Weights of a small transformer language model: width 512.
Each number is 500 + 50 x the weight over its row's rms, rounded and kept within 0 to 999. Layers, rows and columns count from 0. Numbers have three digits each. The size before them is the row's rms in percent of the matrix's.

# o: layer 2 attention output (transposed), 512x512, rms 0.0714, rows 201-223, columns 320-383
# v: layer 2 attention value, 512x512, rms 0.054, rows 202-223, columns 320-383
# q: layer 2 attention query, 512x512, rms 0.0598, rows 224-247, columns 320-383
# k: layer 2 attention key, 512x512, rms 0.0502, rows 224-247, columns 320-383
o201 085:519458517661560424513470580620438445565443499566648422514511499531419508581592537445503426569561476470521479544511507533556497543459504527415572495518534441483608418548452436591493512529469581
v202 090:448476461510433609472524560499518569488489390520495564516518506510463500527509446479467525518509510518567519479419515490424452433535493487571552457370478513493437544512562483435555522499575490
o202 096:558554558464525408588545510447506498539498544521448447487516467488541483526473490535572558427477481386512456458527582523586477587448527474490507475541471532522533467548430521578506494489543393
v203 089:476489549442571525420537506550423470604495502461451475668535487451523655508526528470541496520551473503537624526486494498482495599434458422502559478617551433556481589528576597502604597472453419
o203 084:435478514561412483553419516457527456400459477581577504356479595535569439445514478519431526526481543512440523434439464507492518446613517507538428499486574546423508471431462548554428417505498561
v204 082:423546448497438572521483470458501539519551444480508563479572509524412463418446457478445482535461489525491552543527563419550489583571448478520567453402533548499456524412469405526467441493561483
o204 077:590475484383496506558502540470499530529408504488485514478485554439569510480479494445495496417474480479588486447580512528537418544483535575454470502478544550512549447516529494543420464560481530
v205 089:425461533413508611485520580434503462488573464507492512587476446485451632532469513478511452546477605509537525540502498492510530423540586536611563598525546522508532482543495455513524591481488531
o205 087:521509490519500505543447467599507492476502568416517480474459489545552401492566485566486515344373460509458427472558578453502455576520485531487470504542520428457442477489517436511471447569429491
v206 082:553523489514491507415429542537422382461494585423671529442466514445587521495461485399577439373493400509479468467470536506507500525470524530559523447576447600571440480464590454534605427495412468
o206 081:528458539417547506549515320476550607553512448557428535504496540510520504453481608603504501515542503509485554502465509489478484498503526493437482401542487468590572609447465503479315503536539589
v207 083:514477465469566523487519429420470477504454475508446571517461541529494559483464497503592528511576497575504489456387454523568399489497464486515515687563540536513566435510409559511461550470458566
o207 091:526537503629402491478497573534548437465553475458545440469561467465521529569509460451453552526405486410487572576561502485495550501503512450425482496375442443550412480477512451457544481476544539
v208 086:484458480472462544505432507596481454526624540562484484538436530549506526593490460521478483470484540610385546617455478529488512451534516432478530495468503571497568476548538488502570602516506536
o208 078:545505489540523551584504462379458489480519471459479484520534507411529480428495412533509514561560519464500511505547565526363486501530480586557478527470482515548493519471524407503386455482440532
v209 091:575443454557504434385521534456475536547516496470497507413501450506549496467482439559526439467552521522474556497550472422510557551583447503469487518534521474578527442467385609501512462397389508
o209 088:534508551476490526544489482569431458414383498476566516525455429604434582525491565421435607481474475511459479508500445508454535451405526501540506567462507545468508566468537457491462444524622513
v210 088:477488448597540534648611507436459496475513512555426511507460515501538563588530523557509534404521537501538497474505486521478544560505549533552543627539518489497554492548467559512512467519486543
o210 087:488505529525572471394577496574517475455433515521595527620501483525504460503502468403486357518466524569569491487463537493504579469495394484456457489480490518573502459438487470440564594446343477
v211 087:529402573446484495422500567541490426522511457491629471498480435487522660513529564549478514458575400548510455481536480568569552494521444532495511533565499485521465481539489537510446546476519521
o211 090:473518454551540596505497516590543490436570632487418486414535523561396484505496511484444559524462566560478553528528535393470546538448538456533456546534505509504519468491476558557529471454482611
v212 093:460505514403529475486506447523517604483586431452492550458645486560546418558515418495407418509463537421478444492502552385554423575454497428435510405501426565490482548495513417511499487516513484
o212 085:527522425535469604542483500362537502568463437545367527496438558463538551566543521485523607441576445521575461467496459599535597521531534600521486510477532521456500548536480590466412518527571411
v213 089:588504493475520508422460532505519499520486488521511467490483422445521507595559551477534460503507494466506510460586448497532496483387416520492465529587479396450571505475421502522482498480489514
o213 082:479563506504471501546500559563489465499431631437460569506496555501451504486497521566486527531570505499427459558456519508485505434470459438500421493473477601437496471518486495553536529514470469
v214 090:511467516514493558541536595551611457506573448485524589428516531513573576486537444501549527481558550462526493535448515519564532547587508613560484494431487496540524499611516437584529498490475508
o214 087:501554553435598462386461386434384504473425509436482470514601412552479515516420479491439514506393481492548467516543558557468435458460577452439549491518523493515433523479496481424512522496572493
v215 085:484498518402489517494554592461420449482536554472473568490525484466534520522480476481415486472633431491429510510507521580497421538463552460529571546519367477558499467553546542549537497542481517
o215 081:470519559499607478450397282470553550521523478468495526589529519494561490520611548512598536481491550542557443473486423411510609487555482524427459381472521493559466563457542425496487476516593443
v216 088:527497430472530424414507460441463533567481559567508543494478550397500465507457489473386578465546511469585472479501631542498516488464391495526472441489556594512530465574507509461576438481555569
o216 082:479470563575486528562515509487533540445585411519530460521499539525490471502542509523633420520495485537506552488526433569441560553475524448429422557518480450468482511522476534509421524476350373
v217 083:448485414495470550571538530471534576494476504514503527595493497542516482535529582578560548445479541526524526447402501444540519580469603560524489534570482399527512550505561511473524449402449378
o217 080:374498580483489518416473434532550487540518465491566531493492519469529486514507419555501475467552376501501433543598470517469481495497535434466673530497544597519526446575530414477417520533559508
v218 085:523421441530459539539466526480522395560522470459538483527534512389505523439542461623492485527548509495533511495501507486454564510436511555457480590563520504481456489538462409568492498483463456
o218 083:457565467461484480450513541531570531427428550504544467492437529592454413522474454471508498461484467490476519503469492428500411438612545488575611503542493522530458469505507469422495522464470599
v219 088:505512610566503468436519535505490484488719485451589521500527551507514621482612603524438496484524553564492541450546564489506492483393503595585521481566499474515592494558575550488516470468455453
o219 081:474494462452452502404553520494459483456378439543483481410538470461554413529405406494571425517561426475572466400542466426537483388545458471395518476479579481457443485407444507674534537497480503
v220 088:488546469469452447582501483481499578514543567496466478534536453505449386515404458430453571528526498524414565568449479519473473560582520379538472449408484590518483432440461380525467547534518536
o220 092:534426564482586544471476420465460564449480453415486538426450584583611524476523426549505475472461449456548480521545449543543503482438523552508502488499550482489475546599480508397477436576576471
v221 086:491543515554522540511522424511416489444491523472540503503503540508497537480498391457438531552486500505508432441511509453542475439446458505453567478504499519380540526491548608565478519503410464
o221 083:515463447450499452515463652505566561527500456549501518523533512488538514486492560407473491487609570446550542482484487522389446599603523449465502514508450466616533469499543581488558437550546554
v222 082:530543472545685383505462528561448631475498518564568555523528463465550551579526539488564491494536500475510486461524461550433525466512576498464544496414461529503484626561540562482520569491386445
o222 092:481490477544425517528498478411517413552501418373459470498521564489508558517538440518515439493455420502486532553450517542579553463558483377523484458546469524480542432477478426513472375524520611
v223 092:434626460469515478536497439447471527527437562457481537469595509475559430492459447470473473477619527497512465474475580566480504544510512479535499475484458636477467580488536490625455474559562515
o223 078:546381527471460574464547484526513526481553448445468516497381506531442567453548471525538521479382529488513546525612420528580521526569488487475469446517519508595523488486465457372455540448531574
q224 058:581519467393508489536551557501527456512475513503496482566490438497445539529493502479489613485521457529477570556580537487596511467505422436515524481571506487483444509543463515470563589487512558
k224 062:426478464473533444513571466515415501605531437488490517493483438477598488452464490481604460513467526605421526551570543589483518482457440492471482496504493397513522599545364498512524508409499510
q225 069:475472494436525487479460511488523458426414439538495524488483532595622416533415513412495477520568414461473517560441498484565535511450533507553541418433558497505447580489474439508424506535520476
k225 081:520454451515454572490447524475500548543440484535491423509485526496468510518505433514497583529540483483437562437493505535399489512485529405462561463478532489489509471533532570478433531540516510
q226 061:507547524505511496433498383405480488507544445574496557540494453496472490442480433478503579446483466495566509541509525545546528498710387510532453423555448494514422476502415454518533493632547585
k226 067:415497499452490508491588477481444451560516488434412560485482452450516512480463525468540375551493504567474496579548517532538486409433468552474487509523454466522499573493405487484520520364529493
q227 069:528539536518538452496534441505483484523443491588458510525482504500440525518486506518493506512469523535574495552546460512452572551528365620461479475583434569490488500533526434490524460513497587
k227 074:419454537445517529501596478535475472523549502448460627474490429447537504458457541507532362564456470520481519604543538558579514407457525529492464493495490468540558501527381469497582508372517486
q228 067:505626460482537428439514500487466502562484509443393504454484462418554467490468519494520518520521486450551494645523445599545481548433479512496545466542531450560510394502462584480515463497429622
k228 069:439418549522446434510539470525465452537515469442461501519500493393564460521493534485531402531407418566436577541589506531538556523502429607493479506488489517529540548525459399538568500445541535
q229 050:481550470437547500554548475476507537510539487440433582430393493505471517545483426438386431557441496525523503510543483512522517515454444476535466364446492506481478557537470485436645552501588515
k229 060:391472448456512485501602501486464429619521480459447507499502376446585520435444482447594427548496512592420550598573579552504491442439430556442480483494488440525493578513346503535477525373512528
q230 076:516517459494549491568500532509527497510544531547470456500454565531510491519515470559536491468515501552479511487608465584462464522475508579394470542496523486480491524497538403459577614407483445
k230 080:587472519500489464523491571586573516365506493542559518535495548415446456463508501527445518530423468460499520552421446407513556508537475557575509523445494473496513436494562502476518452537444559
q231 069:452519439432634483488437561495563493504486515496510470519527501428484447557526458537513515494497536511553496542556541573520579579574429527452470562508387452501428517524565559511540511469545555
k231 074:496493552486504439511556518526438428553529507446421534552474395507586533482490482490505416415412505526522440535495493458562507447487480530493470464525539531555545535541468482493550428467507536
q232 068:507501567441563551435428500517583423557497471498495451549431582487444447529528436547475504468511540504589531506495542570523557481465552517509461531571526434400554494549577460420493482443454547
k232 086:552527582470532424524489508543533536447521534462499606487500492503454490466525472546458457483416461445613465510460463484602582532535518640542451529515482528535534475526548493487559484508510511
q233 057:519514556393534494371459503506419468543400470534480508615540491507543525536484508556584529384485527482434485548462499515467553557452446488487485530531489501474510497496515503474426483509454585
k233 062:652464580512508477525433524572553525371508546513517530487466572558427463516576481584384489510504488430629461455413475442535519538597592506576481544484517526506543426506644460492511454615462516
q234 052:514543519540545501542493518573513567452448478390466479430527499460490519565437396485366437536485521412590548539575450507506527495406495469522534423510448509512476496546453533528513513508537523
k234 061:367505435481533505467566482470472471646504489454478471548536382453562533471377504431581462545522531568410531560564527597462502465403375534424468483477517441529490534525390501524528516364524481
q235 065:500488453558509556485388430481433537474532565484461463493398499427436532487520479439483471503415542558543518527507493490454481538515446524464517550572373547455596439568555443521567450570494495
k235 068:412497513470530443489581489519458472553534491392488592487534397417484515441464528493539359527467485540511519594567525558574514435456461629505493502521452474551533575522379499508580503366486555
q236 069:570539548496493484521495487542513439484477452534556418467577531489529451432514491464552504523491533527539455501389461496518525594550509610507516475522520402542504602463519496488489463456524557
k236 069:480543462502460524467420545450517485408481569466447522469464566531438403536513505547400507439477536366542486501518492472492549506541570484530472569525499593452525405529665447425485527659548475
q237 081:453431556509417464493541489534453544475496515525514622535469447516482506476523542429528514551463366476521490394449522422462424458512581424465519506452598510584584406476444525532460397532505456
k237 088:534514493510489551493462517473467491515480477510507387487469529552495494536516452511488613476648523493422462438498500505429458540496507399460568476522540503432458527479470572476359458534537502
q238 054:500484504466508508508503527449632497516579555553436483429414469447443516407509516563418452635499400519592588458521524456538571479518554533404531578601496403491565457577546479504627474526428420
k238 062:423471474491565492491614471465448467622494420426492529496516411453544534448473521425607479516471499594465494576557564589524516470460370566473500458505496447572485600499356469518501537317501476
q239 070:516442513493500473563546578427419544558568536544480577409466529511518433428445607498488514515462434560458464506471509511530457585421458470561588509527547510525449511602554477434531529448459356
k239 086:516449412543509543475434514430532486478442505527572407574484533504483450555554534484511576492552502456459545437472527513333448556498519443504560507469521491509462485464554500563446576513447533
q240 069:592410544425588526530448536483656515498552500496540466511547509507527460393434474571481439537516504474527511515465488535552521501523556560465498580596373457383502497463597491409569539432429471
k240 070:601517513506541429522441526547530527419496535526527510509513576534424467523545465523464514421422491432619468417451474459521552568588536534555461541501495515515505459530603468487525459560516500
q241 072:501465536439564455454496484468380561532428456484497552457439491509410504527510473495506516444531446566435500492516474534477545566488483502544583502468423557526424488475479485543562453517546513
k241 078:386475441468513494470613504517424404534482515434486595478508463427542572496464552508470442535450527492526452603495522541503455469477451539489454509509484448546563490510428512569514491360451560
q242 065:486442508544565420515507592452466466491550530537550448512466530574557458451405510498443385533576552524453489491572474559472503446420545616422526578546466538480576486456578464518592640500365459
k242 072:625457595561464499555423491549541503393493461460556485497537603516449483529580484562430573488454563382577491445428518517501565554537547482573455505444569523499559459483601488484517506576486453
q243 061:549551488514523491531522412489579542544538538471445471570425529485499559477529536559471588489472531452542477569607416530468559584501390470450499438579419484503500490569543522476624547458449490
k243 066:376514570470538458501568534505475436532515523461502530481503417424505506449446558497519377532473512591534501666549548514545529448438429578476483505475493464566535524519404460537535494384489498
q244 071:583469484533503534478438522453618542477535533540521469517518505441465429499493528603433471471507482484562529532508555554477507532445530533556431567559428475424530468524604438508523478460337526
k244 083:536524582461519402515456516546566508426533573457511587499495511477450478498554516542434449505425486431672475508475461459560542537544535642549462547497487537529510474491579475519532486532506497
q245 078:533491484591479532489419489536498540558562495469434415467561514490433437493467531623610552500442534535564430519547558574496554557466486603494441511535538495442516492616596419483515524427465411
k245 079:536508579510531432511460489584500566364503557458544576542468512503441464476533491533471498513445488440593532547458459433523558535511518560540486521500448569558525436509613489452587459569483492
q246 057:540499521445467538417452519515468551473429436468482445463502569533575518585521500604476483458451454495449592516401516441440456394446536569519560457513607405462443437514469432408438439514470538
k246 066:596526506507449457538397524556579532409466558555547492532536566521420475485544434558463540505500457420527521485423417435504557597545575519573485563483482495493522405529692478467520501635504486
q247 057:513482524501500545502483513443516519471587535450566467529448496526661482564457421534579581499567561502520436436529569548408506494623501531613446459457444553427469479449467506542392502461582471
k247 063:625537524525508463470414504556528551401471549558500539533496599517460480537584495555435533483487466420592510432398433421522522547526574534560500532496536575487522443502655489460517493634481518